config = dict(
    num_hidden_layers=10,
    hidden_size=192,
    num_attention_heads=6,
    num_key_value_heads=6,
    head_dim=32,
    intermediate_size=768,
    vocab_size=2048,
    hidden_act='gelu',
    norm='layernorm',
    norm_place='pre',
    norm_eps=1e-05,
    positions='learned',
    qk_norm=False,
    attn_scale=0.177,
    bias='none',
    tie_word_embeddings=True,
    parallel_block=False,
    init='normal',
    init_std_qkv=0.0469,
    init_std_o=0.0583,
    init_std_up=0.0672,
    init_std_down=0.0672,
    optimizer='soap_variant',
    learning_rate=0.00883,
    weight_decay=0.0,
    lr_head=0.00915,
    max_grad_norm=0.5,
    warmup_steps=200,
    schedule='wsd',
    decay_fraction=1.0,
    decay_shape='linear',
    final_lr_fraction=0.0,
    batch_tokens=32768,
    max_seq_len=1024,
    doc_mask=False,
    train_tokens=149300000,
    max_steps=4557,
    dataset='wikipedia_en',
)
Each number is 128 + 32 x the weight over its row's rms, rounded and kept within 0 to 255. Layers, rows and columns count from 0. The size above them is the row's rms in percent of the matrix's.

# layer 6 MLP up, 768x192, rms 0.0672, rows 168-220, columns 0-63
size [ 98 101  96  95 105  99 106  98  93 114 103  99  97 109  96 105 107  94  94  87 101 121  89 102 109 111 100  93  92 104 105  90  98  96  99  98  94  95 103  96  96  99 102  97 104  82 104  98  88  93 101  96  98]
[[101  94 113 108 153 141 132 179 131 119 175 168  99 100  76 119 115 144 150 180 159 100 167 130 211  77 113 104 183 153 161 161 172 131 100 140 165 162  99 146 152 139 165 159 122 112 187 128  81 142 125 113 138  72  57 157 117 124 142 181 125 143 112 164]
 [229 100 147 187 152 105 137  78 103  80 109 196  83 154 135  86 111 114  50 126 154 136  86 111 135 151  94 178 111  98 104 104 149 156 110 157  89 202  92  87 115  99 125 132 187 141 135 156 109 130 155 155 144 102 133 105  39 123 125 156 167 174 123 179]
 [131  78 121 157 155 157  80 169 121 109 107 119 112 190 186 147 148 167 130 131 121 176 102 153 182 152 144  82 187 166 208 113 129 151 125 144 129 155 163 113 115 165  87 215 153 191  83 110  72 145 158 160 103  94  55 116 105  77 129 120 149 189 131 134]
 [143 112 163 125 110  87  99  80 117  98 226 134 185  78  96 124  92 145 182 115  96  92 124 145 224 145  93 125 111  45 101  78 130 103 161 158 133  29 142 120 141 118  96 131 162 145  97 123 144 162 144  84 149  89 143 165  77 112 115 117  90 150 163 132]
 [137 152  44 119 104 117  87 128 139  82 201  92 104  76 128 135 142 106 109 125  78  64 150 189 131 161 140 100 103  82 166 120 161 140 123  76 149  91 168 132  91  83 109 144 151 135 148  78 153  91 148 178 116 152 146 142 100 144 131 139 145 127 142 135]
 [145 136 169 175 156 185 157 159  94 120 178 130 124 101 165  61 115  85 111 119  77 138  57 108 133 111 113  88  88 129 130 143 146 111 144 162 164 113  71 138 146 100 135 156 173 117 144 139 167 139 188 134 175  79 122 135 174 125 148 133  71 133 153 147]
 [107 168 127 114 195  92 134 125 130  84 107 173  81  86 154 125 113 127 144 126 187 188 101 182 131  78 173 109 103  94  84 115 140 157 103 139 121  71  97 130 120 126 121 134  82 153  79 132 142 120  94 104 110  95 136 156 112 145  95 140 141 153 107 162]
 [215 118 106 138  87  90  68  59 137 114 137 155 163 165  80 152  95 105 110 108 115 129 144 135 162 196 102  40 143 100 104  54 134 192 109 138 135 169 135  82 118 122 110 136  79 126  89 133  94 174  81 146 126  55 112 102 106 124 102 171  93 124  82 105]
 [124 105 153 151  94  76 115  81 110 119 158 180 190 124 131 138 126 145 144 175 161 109 125  90 147 130 111 160 184 122 130 101  56 137 146 132 113 123 138  49 152 142 116 150  88 152  61 108 139 119 107 122 151 140 148 149 121 154 102 126  95 130 188  99]
 [137 123 122  48 111 135  93 160 115 126 104 127 125 219 133 162 125 138  99 121  78  90 107 169  91 119 100 160 142  66 142 112 158  86 117 130 161 164  94 147 155 100 128 181 196 113  82 118 122  87 177 140 119 116 110 184 104 192 167  97  76 190 132 138]
 [157 121 143 112 101 167 155 151 141 143 168 178 130  85 140 144 120 117 160 133 165 173 160 105 173 136 121 141 129  63 135 117 129 203  78 103 107  85  91  78 152 143 125 107 137 120 100 143 136 139 135 220  84 120 101 128 114 128 136 126 149 173 142 155]
 [122 128 121 107  50  68 153  82 126 206 185 176 127 101 109 105  98  67 100 150 146 153 138 139 140  66 144 128 101 106  69 130 132 116 145 162 130 173 143 145 117 145 114  87 123 114  97 126 121 144 131 165 123  66 165 140  87 133 141 108 113 102  82 133]
 [189 128 132 130 107 103 131  96 111 136 128 120 127  97  96 113 126 144 123 104  62 150  99 123 163 129  94 151 155 190 133 163 113 145 135 158 197 118 185 171 121  85  96  79 140 136 139 161 110 206 190  93 143 140 133 179 107 150 129  88 150 173 134 127]
 [108 149 142 137 147 105 193 206  80 115 148  79 150 129 126 143 103  73 153  80 149 130 174 138  77  89 175  88 133  82 141 180 138 110 132  98 141 122 171 102 156 126  65 174 136 170 195 167 135 134 119 120 112 134 101 125 193 138 124  99 126 143 107 134]
 [162  98 104 142 114 120 139  95 193  91  96 136 103  87 161  66 152 133 174 180 130 164 162 127 124 109 137 149 130  95 148 139 130  67  97 165 134  88 108 119 133 131  87 143 127 181 118 157  97 107 131 105  89 127 117 137 142 195 113 180 143 152  66  98]
 [ 88 133 133 125 168 115 185  98 113 119 139 124 135 106 159  96  64  71 113 150  69  88 106 202 124 104 145 126 120  87 171  97  96 122 156  72  86 119 184  48 116 163 157  82  89  99 171 113  70 138  82 150 124 115 168 145 118 127 128 146 158 153 162 111]
 [105  82 123 181 196 111 146 133 118  92 118 146 136 153 122  84 106 101 108 142 109 164 189 111  90 178  75 117 114 137 152 139 129 152 118 130  96  88 118 143  86 111 201  93  96 167 178 129 104 122  94 135 106  71  96 178 140 114 125 114 105 161 132 114]
 [ 96 109  99  77 102 135 148 124 237 104  52 123 124 116 161 128 112 122 101 135 111 151  97 148 146 177 122 116 118 147  62 127 108 153 114 140 122 168 103 154 124 161 144 127 167 112 117  99 142  86 110 128 142 112 187 141 123  88 144 116 144 152  80  70]
 [105 161 169 121 163 121  88 107 135 113 128 161 145 123 132 110 135 102 123 121  86  59 121 114 146 144 114 140  68 117 103 208 162 160 101 156 116 174 150 111 166 121 128 106 112 196 138 158  74 121 165  47 180 120  84 115 137 127 165 167 113  79 154 105]
 [160 127 129 131 174 104 109 107 109 147  86 177 106 101  95  88  84 127 152 108 107 126  44 105 134 147 108 133 142  97 115 160 139  81 139 124 184 163  78  97 130  97 101 223 104 168  85 154 108 130 140 114 143 149 113 102 114 129 158 114  98 154 143 116]
 [142 157 172  98 163 145 167 212 145 137 135 124  89 109  88 190  79 112 166 100  75 101  78 165 132  93 154 118 127 160 129 161 172 140  81 148 131 172 123 144 110 101 129  71 117 102 113 135 107 137 179  59 128  60 132 168 137 143  99 147 135 106 125  74]
 [106 126 110 134 132 125 156 231 108 120 133 112 143 158 159 152 145 123  59 151 205  82  75 159 152 133  90 115  94 138 166 127 121 148 167 190 172  87  79 141 109 129 128  74 106 114 150 148 148 142 134 107 118 124 121 205 149 126 174 150  85 122 118 104]
 [121 186 148 123 119 166 120 122 103  93  99 110 168 152 147 124  88 149 130 162  80  68 113 117 123 101 136 135 133 133  96  65 145 160 128 155 136  95  74 149 176  70 117 146 141 107 139 132  92 107 154  62 174 134 153 167 174 155  93 109 116 131 131 116]
 [123 128 118 100 125 127 115 149 152 145  96  82 134 205 109  73  86 147 124 122 131 136 178  96 148 162  89 155 106 125 149 135 130 133  67 146 115 103 120 115 126 156 149 139 122 177 125 105 122 118 101 117 163 105  63 156 182 122 125 126 127 119 146 121]
 [149 100 116 119 162 118  94  79 134 152 106 105 141 173 117  87 148 133 145 113  92 113  99 146 157  85 134 135  99  83 143 132 128 101 117 140  95 119  86 153 141 168  84 104  82 128 135 137  88  87 125 103 139  67  90 148  82 119 100 157 106 167 218  58]
 [128 133  65  93 127 172 134 115 146  89 157 146 169 115 138 124 116 154 113 152 196 149 135 113 111 118 163 102 193 141 175 127 123 136 124 127 181  94 104 106 125 129 175  82 120 176 170 147 155 124 120 167 121  83 132 131 157 193 133 138 114 173 125 103]
 [183 142 152  85 127 113  71 125 118 101 114 159 104  92 100 131 101 139  91 152  98 172 137 140  81 112 144 109 144  83 170 144 162 154 164  68 130 132 160 132 132 132  67 119  89 105  87  91  88 198 129 126 103 109 151 172 114 122 163 111 109 105  63 137]
 [188 159  81 114 176 131  98 121 122 127 104 145 158 160 192 114 128 158 138 151 172 142  59  58 192 148 110 155 150 114 155  61 149 155 149 116 157  88  75 111 137 108 163 104 171  93 109 163  56 105 151 148 103 133 121 148 119 110  84 145 181 175 121 108]
 [ 72 127 194 177 110  71 167 164 171 118 159 175 114  68 116 176 145  84 151 195  93 105 100 108  98 123 144 115 120 107 125 140  94 119 101  91 191 139 132 162 151 144 119 114 143 162 135  77 124 132 112 138 128  23 122 135 126 148 138 175 108 170 115 153]
 [107 158 171 147 125 115  87 130 130 107 113 129 134 125 131 114 143  97  91 102 121  98  99  68 113 157 123 111  80  93 129 119 168 171 115  40 148 151 100 160 123 138 123 112 110 110 133  71  56  96 102  78  43 106 156  98 147 177 130 150 163 194 128 150]
 [127 121 143 166  93 107 100 124 102  94 119 195 192  94 150 121 130 147 142 153  98 155 136 116 125 151 115 167 151 115 166  98 205 120 109 150 153 153 155 130  59 101 204 102 136 120 154  94  50 196 112 155 103 114 136 111 144 165 165 155 159 157 132 149]
 [143 160  96  97 114 144  89 177 178 131 112 186 159 125  98 111 155 112 104 129 104 154 178 152 114  88 130  52  69  83 140 138  68  80 159 140 140 116 109 146 143 122  73 146 125  97 136 138 150 110 161 155 155 130 158 144 165 151 121 101 111 123  61 126]
 [138 128 107 122 149  91 141  96  95  93  98 138 156 143  97 125  94 174 129 143 124 132 113  99 193 126 188 146 117  88 111  66 108 133 118 102 103 177  98 183  88 117 148 119 124 157 154 111 191 114 113 134  89 111 150 118 128 182 108 104 117 151 151 152]
 [130  83 142 168 152 149 161 131  84 123 140 137 166 104 137  92 159 157 114 202 183  92 168 109 148 150 156 133  70 140 115 142 159 155 104 143 147  76  85 143 148 112 153 137 113 113 142 100 134 204 121 136 118  67 135 115 141  87  93 118 108 128 130 143]
 [106 130 128 157  85  89 113  98 126 115 166 163 113  46 108 135 124  57 124 174  86 125 160  71  75 139 125  81 159 143 128 153 117 157 164 123  63 125 118 156  93 141  60 118  76 129 134 160 141  77 154  77 119  83 174 139  97 138 140 139  90 171 135 110]
 [115 162 140  81 100 147  99 164 129 108 103 180 195 142 122 114  69  81 113 132 166 119 179 129 192 151  84 137  92 106  91 144 112 176 118 144 161  70  93 160  91  88 105 134 107 173 148 163  94 162 156 125  83 118 146 167 146  89 104 154 155 136 117 162]
 [116 125 164 138 113 124  93  89 126 139  75 119 165 121 154 104 113 114 114 211 150 153 102  84 122 132 165 144 148 187  89 135 130 168 120 134 111 188 153 126  63 150 146  93 143 102 129 145 165  78 131  77 102 126  97 148 131 116 120 146  55 109 151 169]
 [105 166  93 185 145 168 156  57 176 164 178 147 112 142  84  96 121 105 112 132 134  98 158 110  48  89 161 154 128 147 103 147 134 150 145 144 144 143 133 150 146 111 171 122 110 114  44 185  68 157  99 152  84 110 110 149 118 131 151  74 105 155 171 135]
 [161 100 109  96 173 116  89 117 198 118 138  85 144 112 105 131 113  73 109 133 152 181 108 153 134 110 122  65 115 156 109 163 145  97 152 150 144  97 124 196 162 110  81 127 158 163 161 148 138 145 115 132 136 110  66 142 129 180 176  51 141  66 153  97]
 [161 131  99 203 136  72 107 142  70  90 164 142 147 158 128 137  83  34 150 152 137 181  58  92 139 107 194 126 123 169 154 111 137 157 105 135 115 114 134 174 113 115 189 119 151 132  89 142 173 105 131 102 135 164 156 147 132  88 143 156 225  95  91 104]
 [101  85 135 152 101 121  88 131  71 140  94 143 148  97 133 123 123  99 152 115 121  88  79  73 190 142 149 159 131 135 124 129 141 156  83 143 142 118 140 159 108 118 102 136  92  94  90  91 216 146  87 107 131  96 115 131 132 111 143  91 126 143 140 112]
 [187 113 125 114 150 142 135 152 100 121 150 117 101 148 154  96 186  70 122 136 130 106 116 156 101 120 168 153 176 121 184 131 130 141 139 104 136  62 110 160 126 134  99 111 107 109  88 155 102 151 114  83  91 118 141 119 175 141 108  98 147 155 167 134]
 [121  94  89 120  86 121 133 137 171  65 174 133 124 153  92 116  99 151  97  75 106 164 162 108 133 131 105 143 137  97 107 141 125 129 112 112 113 138 157 140 113 174 129 172 129 102 112 103 179  91 139 168 147  55 174 159 147  63 114 141 103 137 148 129]
 [148 180 160 141 122 187 122 138 122  87 156  92 115 117 165 162  76 150  84  93 141 129 122 145 154 120 125 181  98 121 120 121 159 181 151 143 128 110 157 115  76 131 134  94  88 134 143 141  90 186 137  92  98 152 114 117 197 132 171  59  85 127 187 190]
 [190 106 118 159 176 191  97 173 131  87 131 120 141 131  76 148  94 128 140 109  78 152 105 131 102 155 174 142 151 122 162  82 107  83  63 101 122 161 111  95 129 177  64 177 108 104 104 145 143 129 146 152 109 127  95 105  70 158 138  18 122 136 161 146]
 [114 150 179 116 144 140 133 150 212 163 115 114 135 143 171 114 118 137 115 117 131 130  78 162 152  97  78 131 132 177 136 136 179 140 124 170 156 101 120 174 106 113 164 135 131 168 178  36  92 116 119 163 117 101 126 150 151  89 136 148 119 152 138 157]
 [170 133 123 194 137 136  76 149 129  68  70  74 111 103  96 164 137 109 163 145 143 135 137 131  94  97 155 152  82 171  93 147 117 147 116 181  88 118 146 166  56 147  94 156 118 188 147 140 139 201 111 179  83 161 170 136 145  93  89 167 109 121 101 147]
 [148 155 116  49 141 124 139  77 132  57  88 114 193 153 127  87  88  92 118 141 160 129 131  83 130 210 136 179 100 120 122 107  95 131  98 120 134 127 127  67  81 151 134  81 121 170 115 170 121  55 104 150  83  95  80 126 155 124 130 107 124 131 116 112]
 [128 150 164 147 134 116  94 123  75 140 133 178  67  82 116  76 114 157 178  98  40 132 110 127 126  48 140 149 119 168 126  76  86  79  69 164 103 190 125 102 140 141  95 121 160 109 165 147  93 136 143  79 109 126 157  90  83 121 102 174 131 110 131 100]
 [128 146 117  86  49 110 132 101 153 106 125 225 160 119 111 100 141  99 161 159 141 108 123  99 173 107 172 138 132  69 164 184 129 153 124 122 178 167 141  78 113 141 153 144 117 113 113 124 121 152 123 157 154 119 124 108 107 109 117 194 165 121  69 153]
 [105 157 149 126 186 101  66 137  94 130 126 105 123 181  51 142 120  99 103 119  65 160 144 124 155 165 160  89 157 119 106 115 179 142 124 115 151 115 187  96 207 130  90 148 108 166 127 108 176 202 158 107 108 135  96 151 106  82 136 145 164 118 144 174]
 [121  75 116 137 102 164 206  89 144  93 110  62 165 155 136 124 134 219 134 119 140 168 135 103 134 136  60 184 145 171 104 136 148 171  93 172 160  75 112 132 113 140  78  88 117 154 122 105  76 127 129 162 105  63 121 140 145  63 133 155  77 198 141 125]
 [175 110 136  69 113 196 120 152 116 119  60 116  90 104 127  73 125 108  69  86 148 152 134 115 158 115 165 153 115 163  76 154 166 130 167 127 176 113 111 138 143  92  63 120 121 127 143 100 113 119 164  93 114  72  82 126  55 148 169 159 155 163  89  72]]
# layer 6 MLP down (transposed), 768x192, rms 0.0674, rows 168-219, columns 0-63
size [102  98  99  97  97 104 107 102  98 115 105 103  99 108  99 103 104 106  99  92 107 108  88 106 104  99  98  82 103 104  97  94 101  89 103  99  98  97 107  91  99 100  99 107 107  84 101  99  93  96 100 101]
[[123 166 134  88 113 167 104  97 100 170 128 118 140 152 115 101 187  90 145 149 115 116 133  77 102  78 132 156 134 135 139 126 131  99  77 149 149  46 104 176  63 163 152  71 136  79  80 110 133 172 122 146 152 170  94 114 140 107  96 136 153 165 175 160]
 [112 112  78 113 123 130 142 121 127 147  87 138 155 125 151 130 117  88 123  78 124 143 132  77 139 124  91 164 128 162 119 164  89 172 122  97 128 102 102  71 170  74 124 101 123 102  72 170  97 126 136  81  95  87 137 114  50 103 171 200 121 108 117  97]
 [131 131 166 133 113 133 127 140  89  97 124  87 152 114 146 120 223 162 142 150 138 131 161 134 135 173 123 108 138 112 132 173  98 159  88 143  72 157 127  91 105 144 180 130 154 102 178 139  90  72  94 121 159 140 113 121 132 140 129 168 112  93  63  97]
 [ 69  88 174 112  70  95 160 157  72 126  99 124  99 148  84 142 127 127 154 170 164 180 123  76  99  97  81 161 129 105 132 112 149 174 104 135 133 146 142 157 166 108 118 139 129  74  89 121 108 143 136 152 120  90 122 133 151 101 160 132 108 119 147 108]
 [134 161 130 104 144 134 119  82  81 162 132 137 119 122  92 125  60 129 149 174 102 104 102 115 108 100 194 193 165 122 116 157  69 168 126 130  97  97 177  89 148 155 206 111 119 130 169 155 119 163  92 126 113 122 153 110 144 130 106 127 139 225 146 104]
 [122  94 180 111 152  70 111 126 144  85  90 157 178 188 129 154 117 167 108  84 107  75 152 149 141 117 107 156 187 166 127 145 116 164 162  70  84 119 138 125 129  90  93 164 128  98 171 135  66 165  65 127 132  82 136 100 111 145  46 127 124 138  83 129]
 [121 106  94 137  88 158 108 130 159 125 134 164 137  71 174 101 138 100 153 188 109 128 117 147 120 102  84 184 147 125 123  99  64 160 116 135 147 209 163 119 156 184 135 112  83 123 161 133  66  83 130  90 112 107  99 145 145 172 138 139 123  92 138 153]
 [ 95 171 191 101 172 131 129 176 112 130 159 122 109 137 146 196 168 118 116 116 130 102  83 154 162 139 171 175  81 107 123 115 129 120 112  78 127 164 119  69 107 102 127  85 159  97 147  92 119 111 142 100  90 115 129 121 117 139 181 103  94 133 190 123]
 [ 42 126 139 181  76  87 122  90 176 152 135 109 131 103  70 155  92 131 102  91  84 165 110 136 141 201 132 141  79 164 131 165 113 144 162 120 109 121  93 142 190  95 150 114 109  94 140 197 104 141 151 112 109 174 126 140 148 188 155 150 107  64 101 138]
 [ 88 118 105 119  81  99  84 103 126 144 145 115  42 149  94 112 188 125  98 141  73 119 122 148  86  41 133 106 139  61 137 167 106  62 165 169 159  77  96 155 124  77 125 184 171 106  99 111 123 112 135 142 131 135 134 119  96 119  97 123 137 164 207  68]
 [134 139 105 129 173 159 161 169 159 129 137 146 102 204 117 170 145  46 193 124  88  84 148  89 133 108 124 167 138  83 129  87  88  94  78 136 108 154 184  87 191 103  71  97 107 127 110 133 104 186  78 107 112 135 116 107 117  84 140 109 185  62 167 135]
 [133 174 135 108 158 148 143  91 108 151 126 188 128  88 111 145 157  94 126 156 135 147  86  81 136 131 148 112  42 111 104  96 124  98 120 139 172 147 159  91 146 163 104 141  97 137 119 138  82  93 142  81 189 126 123 144 143 115 150 165 106  88 104 129]
 [145 159 131 169 123 154 159 143 150 132 104 122 101 110 181 146 155 209 135  94 120 113 114 133 119 142 116  99 110  86  93  48 145 153 113 111 136 152 137 102 116 132 156 143 126 118 185 130  64 124  83 116 143 168 179 140 144 167 133 177 134  83 152 163]
 [186 154 121 128 187 101 145 123 118 110 124 136 120 157  98 160 147 101 177 156 140 119 112 149 136 151 122 126 122 167  79 168 107 135  97 166 127 118 120 175  65 100 152 105  84 125 173 102 108 129 131 173  87 174 114 150  53 114 108 136 139 166 169 100]
 [159 154 127 132 114  59  98 187  91 172 161 147 139 145 145  68 105 128 145 177 157 106 118  68 142 123 153 129  91 151 103 109 131  89  63  85 159 119 161 134  75 117 159 145 167 113 130 112 153  51 124 120 122 146 133 129 139  67 146 153 126 119 103 184]
 [129  94 108 121  90 149 173 114 166 119 168 174  97 129 167 115 171 138 112 122 101 124 125 139 143 150  65 120 202 136 101 178 165 160 135 127 134 200 154 143 134 156 104 111 183 142 122 165 150 126 125 157 101 140 107 109 100 149  98 108 168 139 131 164]
 [165 143 179 158 215 125 153 117  82  98  96 141  87  71 112 101  78 176 103 179 124 108 185 140 121 104  71 158 134 123 108 162 121 109 137 145  74  97 133 100 110 131 140 136 134 110 144 109 147 128 100  93 150 211 136 152 140 155 149 173  97  83 150  32]
 [138 138 116 146 120 146 149 171 143 143 183 115 131  76 134 144 146 172 169 193 125 137 186 101 116  65 180 125 124  65 147 132  97  97 134 127 141 134 169  87 100 145 120  99 122 166 212 131  70 156 117 123 123 139 167 175 107 111  94  48 120  94 176 128]
 [141 137 108 133 106 115 135 188 100 138 162  83 129 160 151  68 110  43 156 118 134 133 164  94  93 112 119 103  90 142 131 141  84  62 194 129 133 118  53 109  79 213 171 146 137 123 160 134 111 134  88 134 129 166  45 135  95 131 157 179 162  89 126 169]
 [ 94 126 118  91 103 160 144 182 103 156 101  97 192 130 110  99 111 168 122 109 135 141 163 151  75 121  91 192 111 105 130 128 161 130 114 140 166  76 139 152 124  69 127  97 194  94 125 140 150 107  54 126 109  87 187 157 146 137  97 142 126  95 127 114]
 [ 81 110 117 106 186  85  91 111  98 135 136  79 155 158 156 149 119 110 164 110 133 202 142 145 156 200 160  94  98 122 112 131 139 144  77 136 138 117 172 131 123 113 159  89 125  91 168 160  84 147 110 160 110  82  97 131  82 150 150 163 105 102 137 163]
 [ 94 176 102 218 115 147 104 119  57 169 155 117 102 167 156  94 134 180 112  90 176 127  65 107  98 141 130  98 120 207 124 153 176 138 145 132 185  88 132 108 161 128 101 138 121  97 140 125 152 120 172 121 218 161 112 149 174 204 141  97 149 143 111  61]
 [103  82 170 148 138  59 145  97 202  97 122 116  98 143 125 113  91  63 114  71 144 108 141 131 110 133  94 149 126  69 113 144  94 128 162 104 129 115 194  74 116 144 109  78 147 128 166 155 185 131 106 157 164 136  85 150 136 158 125 140 198 117 147 111]
 [148 171 115 118 110 115  97 150  91 177 132 158  92 126  76 137 101 199  71 166 174 140 141 191 103  84 112  97 146 146 182 132 148 146 140 129 123 136 120 113 150  80 119 158 101 105 162 140 121  45 135  76  69 117 137  97 161 177  89  83 102 108  84 150]
 [150 103  90  61  90 166 139  96 116 119  98 128  94 131  97 104 194 114 117 186 146 127 142 156  80 138 125 126 155 157 134  90 107 154 147 111 112 125 116 118  90 135 121 137 125 108 159 132 184 112 170 149  78 121 179 120 135 182 121  95 154 153 165  83]
 [172 143 147 117 111 149  49 118 182 162 152 112 117 109  32 147 149 138 115 180 114  69 205 142 124 105 152 184  99 151 104  89 136 105 150 157 139  88 187 134 117 125 199 149 195 101 111  89 110  88 114 113 143 117 116 111  87 171 131  96 129 145 113 123]
 [164 117 110 129 144  87 138 116 110 139 126 139 141  93 119 158 161 151 173 126  64 133 149 136  54 118  61  77  98 115 106  91 137 162 142 127 150  90 123 107 106 123 112  63 101  94 144  71 151 141 160 113 103 107 183 178  70 154 124 164 107 109 167  69]
 [105 140 103 112 104  85 157 142 134  82 183 116 159 153 114 102  97 176  94 129 134 121 187 151 116  99 153 135 108 123 141 138 133 129  82 167 131 174 133 117 149  47  61 149  61 131  68  79 112 135 145 121 179  80 167 141 143 155 103  79 108 112 145 136]
 [120 155 204 135 158 126 147 116 109 179 117 104 125  88 139  86 119 145 145 144 123 176 208 121 131 135 116  55 109 146 152  64 133 123 165 123 103 133 150 126  98 222 152 113 136 123 100 142  87 157  73 127 154  89 116 109 132 138 121 104  78  93 126 170]
 [130 153 123 105 173 122 140  76 133 138  86 149  89 146 144 102 204 194 155 107  83 153 185 107 137  99 125 107 167 129  65  99  69 110 120 161 153 129 163 124  75 139  95 110 145  56 143 125  99 196 173 149 173 139 150 121 123 124 126 147 161 172 120  62]
 [115 169 151 128  63  90 161 164 150  98 157 142 145 108 123 112  94  70  95 100 165 100 101 128 151 103 109 149  60 121  95 162 109 119  91 130  65  97  93  79 150  74 118 115 160 126  98 212 165 130 169  96 202 110 124 127 157 130 164  65 160 117 118 122]
 [125 144  95 159 141  93 147 130  80 110 124 107 107  93 121 125 108 108 139 112 146 142 108 112 120 111 121 111 175 119 115 176 197 108  91 142 132 133  93 197 162 171  99 122 141  93  96 102 107 166 120 166 165 153 176  67  64 107 115 152  43 146 201 140]
 [147 115  94 138  88 156 126 146 152 132  82 103 138 119  91 145 139 107 117 114 186  78 187  97 104 103  98 109 125 110 147 155 142 151 154 151  91 114  90  30 130 128 161 110 153  68 156 139  75 133 112 158 166 141 128  81 135 130 139 161 114 102 107 122]
 [ 99 144 136 141 154  74 111 129 115 131 130 136 126  65 170 103 123  52 127 104  78 138 130 105 143 180 108 126 136 109 129 153 175 133 135 156 153 178 136 112 137 120 125 132 112 163  99 144 126 103  93 203  57 123  68  97 112 181 165 162 172 133  96 111]
 [109 145 123 160 112 161 124 135  77  77 106 100  98 147 143  87 120 125  95 140 169 177 100 215 131  59 117 154 199  90 160 160 116 114  87 122 123 111 178 154 195 172  82 170 100 117 165  87 137 129 105 136 137 128 167 143 164 152 137 148 174  75  96 167]
 [158  96 137 152 119 129  82 133  84  72 114 118  83 204 125 162 109  85 146 115 125 112  88 154 136 122 146  99 127 122 128 148 128 129 157 105 116 155  99 107 113 134 153 128  93 105  86 130 152 140 118  81 149 114 178 110 133 118 118 163 107 101 118 128]
 [108 116  47 159  87 139 218 106 161  98 136 123 117 150 150 191 167 166  34 113  94 113 198 158  87 126 195 145 100 102  48 123 115 160 142 108 157 103 147 126 116 111  94 167  99 119 131 169 122 196 141 162 121 136  57 100 186 109 115  99  87 137 143 132]
 [151 117 146 122 133 118 146 146 151  97 122 165 156 157 115 113 102 123 125  88 103 111 117 105 158 158 124 105 176 128 106 113 132 161 148 136 118 121 186 137  70 106 165 109  70 143 117 142 158 121 119 155 139 162 131 132 122 143  89  59 141 185 110 134]
 [ 87 150 174 185 106  54 172 168 117 100 128 135 123  85 151 121 131 151 215 151 129 126 166 125  84 101 124 137 138  54 107 140 113 161 166  91 165 124 127 198 138  87 123  84  60 172 108  96 180 108 136 107  73 109 153 134 178  83 132 114 157 134  79 140]
 [129 119 147  93  92 169 110  99 115 225 135  90 141  96 123 157 130 134 156 170 155 110  90 152 165 164 120  86 149 194 131 106 126 111 128  42 151 103 163 146 158 133 161 216  89 148 151 138 121 144 143 148 150 148 173  99 107 154 105 200 111 149 107 138]
 [161 191 149 172 141 177 152 139 162 160 141 123 172 103 128  95 141 140 167 184 188 112 201 145 112  84 120 158  94  82  69 112 107 127 170 151 138 121 141  87 136 154 126  84 149 112 156 171  98 179 137 168 160 113 153 104 135 137 117 163 138 172 112 158]
 [148  97 148  99 104 119 136 130 116 119 109 123  93 175 189  63 113 163 113  83 148 185 135 146 111 158  38 107  60 137 101 165 171 102 187 176 121 154 145 140 117 116 170 150  83 144 114 152 175 104 155  98 109  90  68 123 143 113 128 155 127 161  83 166]
 [ 70 140 106 146 110 110 157 149  99 187 104 138 133 135 109 103  77 167 182 120 165 179 125 131 107 137 121  89 181  56  85  87 114 130 137  93 130 110 114  63 138 135 116  98 111 106 122 141 120 113 184 119 193 132 119 109 210 187 112 140 106 150 111 159]
 [111 149 151 174 120 123  98 159 136 160 110 151 147 114 107 183 106  84  42 113 167 127 103  38 156  88 122 131 140 106 118  55 152  99 122  83 154 102 106 101  45 132 163  62 137  95 101 116 167 155 137 134 146 127 103 127 143 162 147 146  99  56  75 112]
 [143  83 112 127  97  82 120 107 141 107 146  87 169 108 163 134 128 158 105 158 155 149 161 136 166 123 149 107 113 177  84 112  94 153 144 124 120  67 147 158 107 118 146 161 119 136 125 109 177 133 140 140  78  85 124 125  79 167 123 143 123 163 124 102]
 [132 110  61  85 128 143  82 130 123 136  57  88 112 126 101 160 164  43 147 106 154 125 180  87  91 127  68 181 138 134 101 125 155 125 156  71  69  70 109 100 161 159 156 145 106 118 157 144 171 195 122 110 209 135 107  97 105 113  85 151 128  78  80 128]
 [ 61 175 125 132 148 168 130 152 134 108  89  93 174 194 172  98 115 108  94  94 131  74 198  95 158 149 129 125 147 109  87  89 114 127 103 133 101 100 136  95 109 113  90  65 157 172 159  82 175 103 165 149 178 105 154  77  87 144  86  71  92 160 106 158]
 [130  90 145 119 110 148 176 131 123 117 177 178 155 111 155 207 154 128 108 142 187 125 175 141 113 130 167 102  78 126  75 121 131  83 179 147 123  75 150 150 164 129 118 157 118 131 236  54  87  99  98 107 135 123 103 146 151  96 105 160  82  76 136  90]
 [ 98  63 171 121 103 121 132 132 172  93 142 137 126 142 126 213 136 110 148 171 199 186 183 136  98 160 111 113 112 149 102 140 143 153 140 143 153  66  90 160 139 128 130 133 137 105  98 117 183 134 134 157 126 107 155 134 111  70 113  92 116 146 104 150]
 [104 153 130  98  98  89  75  99  67  95 137 123  95  78  98  69 101 166  71  58 139 157 120 135 108 105 125 171 118 164 203 111 113 150 106 113 176 143  95 128 137 114 100 152 106 133 136 145 124 161 184 119  80 158 104  73 120 144 123 160 166  92 129 172]
 [119 160 161  76 112 136 167  88 112 137  66  82 207  56 137 143 123 132  94 120 142 139 110  72  96  93 148  82 125 223 103 128 153 172  74 102 147 185 152 157 205 115 129 122 161 128 170 134 123 136 135  87 136 177 137  91 133 124  66 105 101 133 109 108]
 [136  99 112 125  93  70 142 151 173 161 117  93 112 128 137 162 182 100 107 141 141  86 151 133 114 129 188 152  91 119 145  94 134 111 143 109 148 143 141 121  64 119  68  88 123  59  94 102 164 136 104  83  73 143 161 126 150  78 125  94  98  43 131 115]]